Part of a small language model's weights.
Size: 12 layers, MLP 320 SwiGLU.
Architecture: RMSNorm before each block, rotary positions, no biases in attention or MLP, untied embeddings.
Each number is 500 + 25 x the weight over its row's rms, rounded and kept within 0 to 999. Layers, rows and columns count from 0. Numbers have three digits each. The size before them is the row's rms in percent of the matrix's.

# down: layer 8 MLP down (transposed), 320x256, rms 0.0782, rows 102-115, columns 128-191
# gate: layer 8 MLP gate, 320x256, rms 0.0903, rows 103-115, columns 128-191
# up: layer 8 MLP up, 320x256, rms 0.0936, rows 103-115, columns 128-191
down102 102:469501501536464508526508503484531450489551526529467481459455525464556522497472522559510502495548493523472498520472484499472500502477505487474510545479525492494436490506508504449499481495483529
gate103 100:493551511545547484454507503514481495447511491480537476511495520507552498519488495506510454507523443492499507491461523478474492536524470490499486531516472476523544521511505476497497524423490470
up103 100:512487489513530510435487517531494501511502519514490490475498502531480460502444492498512533477502495484466530478493511488470487502489477522506498552504521511495502516520508514512524472504516509
down103 098:518475489504495531543445529510478502471456481504493483543514496491543517492476544489494508478526501500523479462487482530529480499485472461487460467479481517527559532530487483483484501537473486
gate104 094:510490516510506482506535493511494503464524479543500512526510464466516530538466462525501513506516479491514481467486524515513497531544488506507499503518547529522494494502524513532497517506481481
up104 093:537509505493508465486484523482474506465515503503528484543547420519547477483481464458497499511481515447516459485524509485526480495487513539526485516513554518480466512480498463510488458535530497
down104 094:547500496455485448471490507531469471505466498469441487549507512475485493513522517475495516470523509531506505480496519507519493535480486497482437486483485498523503508536552505492542492469500556
gate105 103:476497514530485470526529515526530504479526490544485468534513506512455533494532497523538482498517483513516531538535524506498491484535503477501505461504473482495497492475462537480496514486514523
up105 100:490545479509475452483496519480528469541504478521484503489529504458506553512549474462472491536495509515474475466485548515495477536520491490513515525525480488500479511523487525487510511502498506
down105 104:486529454504468483516473556460488488530511472482477460504505502535472473489503517523473512488473457478483514511507469466499528472500523466491490520495503502543516490506474513504484546524487495
gate106 102:473458491478485524521505496514469487532482510487459499497509486495541451553484521506493486522480498543479514529451543501534545517488524504534483546472515476496540500474495491489503502452458468
up106 101:505462490459513532508559531527493478488520523486501507521486473478480502485503548474550534503507518545507543530448513498485494496497542497500485529492460497482505487518491482482508502499509490
down106 102:502509511473537442508485537508518498472499487529479518530515476490488499473507554498499506511509511504508486499496503547472446479487532462530473546483503468475479511517459533506511472521568533
gate107 097:457518501500501465473478481524503461519544504508499504529506525466516506476551524467487495524509499445484427508522525505511488572506541522484527495498487541484480542502503487475530492527496527
up107 098:529504546489459499440483482475519479525507489501508494504540519476469468457504520491513518442557470544534515507516530509495501475494505504508510525443492462463507501520465503501553475522434475
down107 097:436499490523478525487471503440481502514530484452508533523508488509505539481482512498533518520535494461481469484549488503508517466473470521479446556505480454488495538486512496502510491513504534
gate108 096:475515538507499513516488468504451528516542497519476474499529526519527531528501494544519475510508465498487478507476514480507456523545514518510507533538491539506486540504530532567518530484496500
up108 093:486502551568499523494528470504496544514524502520490518518509482474517544528448477481519493510497476471486497480439561513468468461532507452472510504514516526482510476502501536510529495536532508
down108 095:538502513516476507511529486474492459515511498531520532495542509530523491468463480506504514494517495493482515489457509533459508530527503499551489527534486537571461519493502459520531526507497494
gate109 098:501527516458520535494477534477507509481498541532494517510505455518507496492494521532479557515516511476524483463542493487484508514468511497477526520486500511534532489461526527507517503471522497
up109 097:463494503506530489499508481505495519538469454486489467457484481507529441473493470516492473492482499521511507517468507507449457466569469487554559533526519476488511517547542488534476499492522470
down109 095:460528491461535514495487546471507497483451495452545507490516491478503469508503521522499545519497542511483479455507487507524501494489450477520483473492507456504503504483457471483504491494528518
gate110 099:498480504463503483484508457423481543496486499516490506499500489522465494467480539516521477524482492498501486484488502538458510552502456496475498465475556498514502498525473485492488552480523563
up110 099:441526529482506517492498483500518529519522544502510544514480507499517518486458501516510513527470525430531513533498501502476467528501536506479496539502528513510544490462495507508544500547538466
down110 095:502478503532483501484508525487468508530521523528502492457498494466561472492554488483465494487525516489469478508535514524492516504503512493508513469520479486528461493486513503470463467482470505
gate111 103:546521481533521556506531506483487485458468489468434459523491504477481496516511519541491493524461492483499503474535524491537514511481520529508513488502536461525536540455496464477508495503508499
up111 099:569516516501543513481467533489488502482475496524456487511484552482516483535539438544507499486506522503472530522502484520504477549496517526451499493509516503495491496513541545505474506515478487
down111 100:525553500552477488525491506485518471509527512431476501511506481489526469508495515507510517491475465537499488487541474487459460505484534491481521510524481497504524486476528485488478471510497528
gate112 104:517479494520517533524500532500510514504504463469484495546471447460521497517469497509482515449508498489478511511463508518489482496472507456521453525500555481514504492510490487517462491469478493
up112 100:499486450491505520499526528528516544500482506477489524490523559477448444494471549494487486526506482468548470515531480466494515497490480450520491504484502482513524517495480442473523476526495456
down112 102:552470514505528491471493470500512494480484503501488511456523560495485511507480492490502496514480498479487451495516535469501513498487481531496507489497511465477491488485499505542485528512482528
gate113 103:491479475437535482478490473490494517481496422470545523518478458541497512466531495510513502524534489513500449523488524467502511505525481488511483492543513517529504446526486508483458525479506456
up113 103:554492496480531488539522501516523507504475530549495476523499541476532525518486520477491497463493505517515571514454527491477506490466481537449515504489537507487478544501499546523532507490495506
down113 100:559547475497486531487470488510519521479501484501521496483520504485543483511524490512559503474492527482503529474513535485492531494529472498489455523481517525505450524469481541481529517502488512
gate114 089:522528515501483503513511487494509529499481500547519463502578516526511488462477524476485456510545548478533507517497450494522486500486516522554504537529511501508509494505499499531500504541462466
up114 092:515504481494530487505494478515515506503554498487511517488500510510543510506538465490500517498470483521474533502465485486525493509521493544515527450508479494551478509499511554504529486543453465
down114 096:480502520505514494533467496500482472480482494472530524486517457511480492478527479480516502570542484454503509480516461512505492498477512483510507483467463504474498465522524469467509487535530522
gate115 102:467468550481531474514493491533486491484449443495506491499522516542461504544503514498465536545509508501521512483513477537520507526503493513490544475519478459517504505515486480487511465515481460
up115 102:489478528498480469503540520515479465526458458512498520502510485521514492523482511496464503522489481455473537514522507471499517538490518532475510471529501529492532517527498483479479498539497496
down115 104:452509480495532479519583498456486507483477497510509468470449539476480560447550463481494506479545522497516522470485517486498511504517491525496485470528476462499435447494504521482500559561472555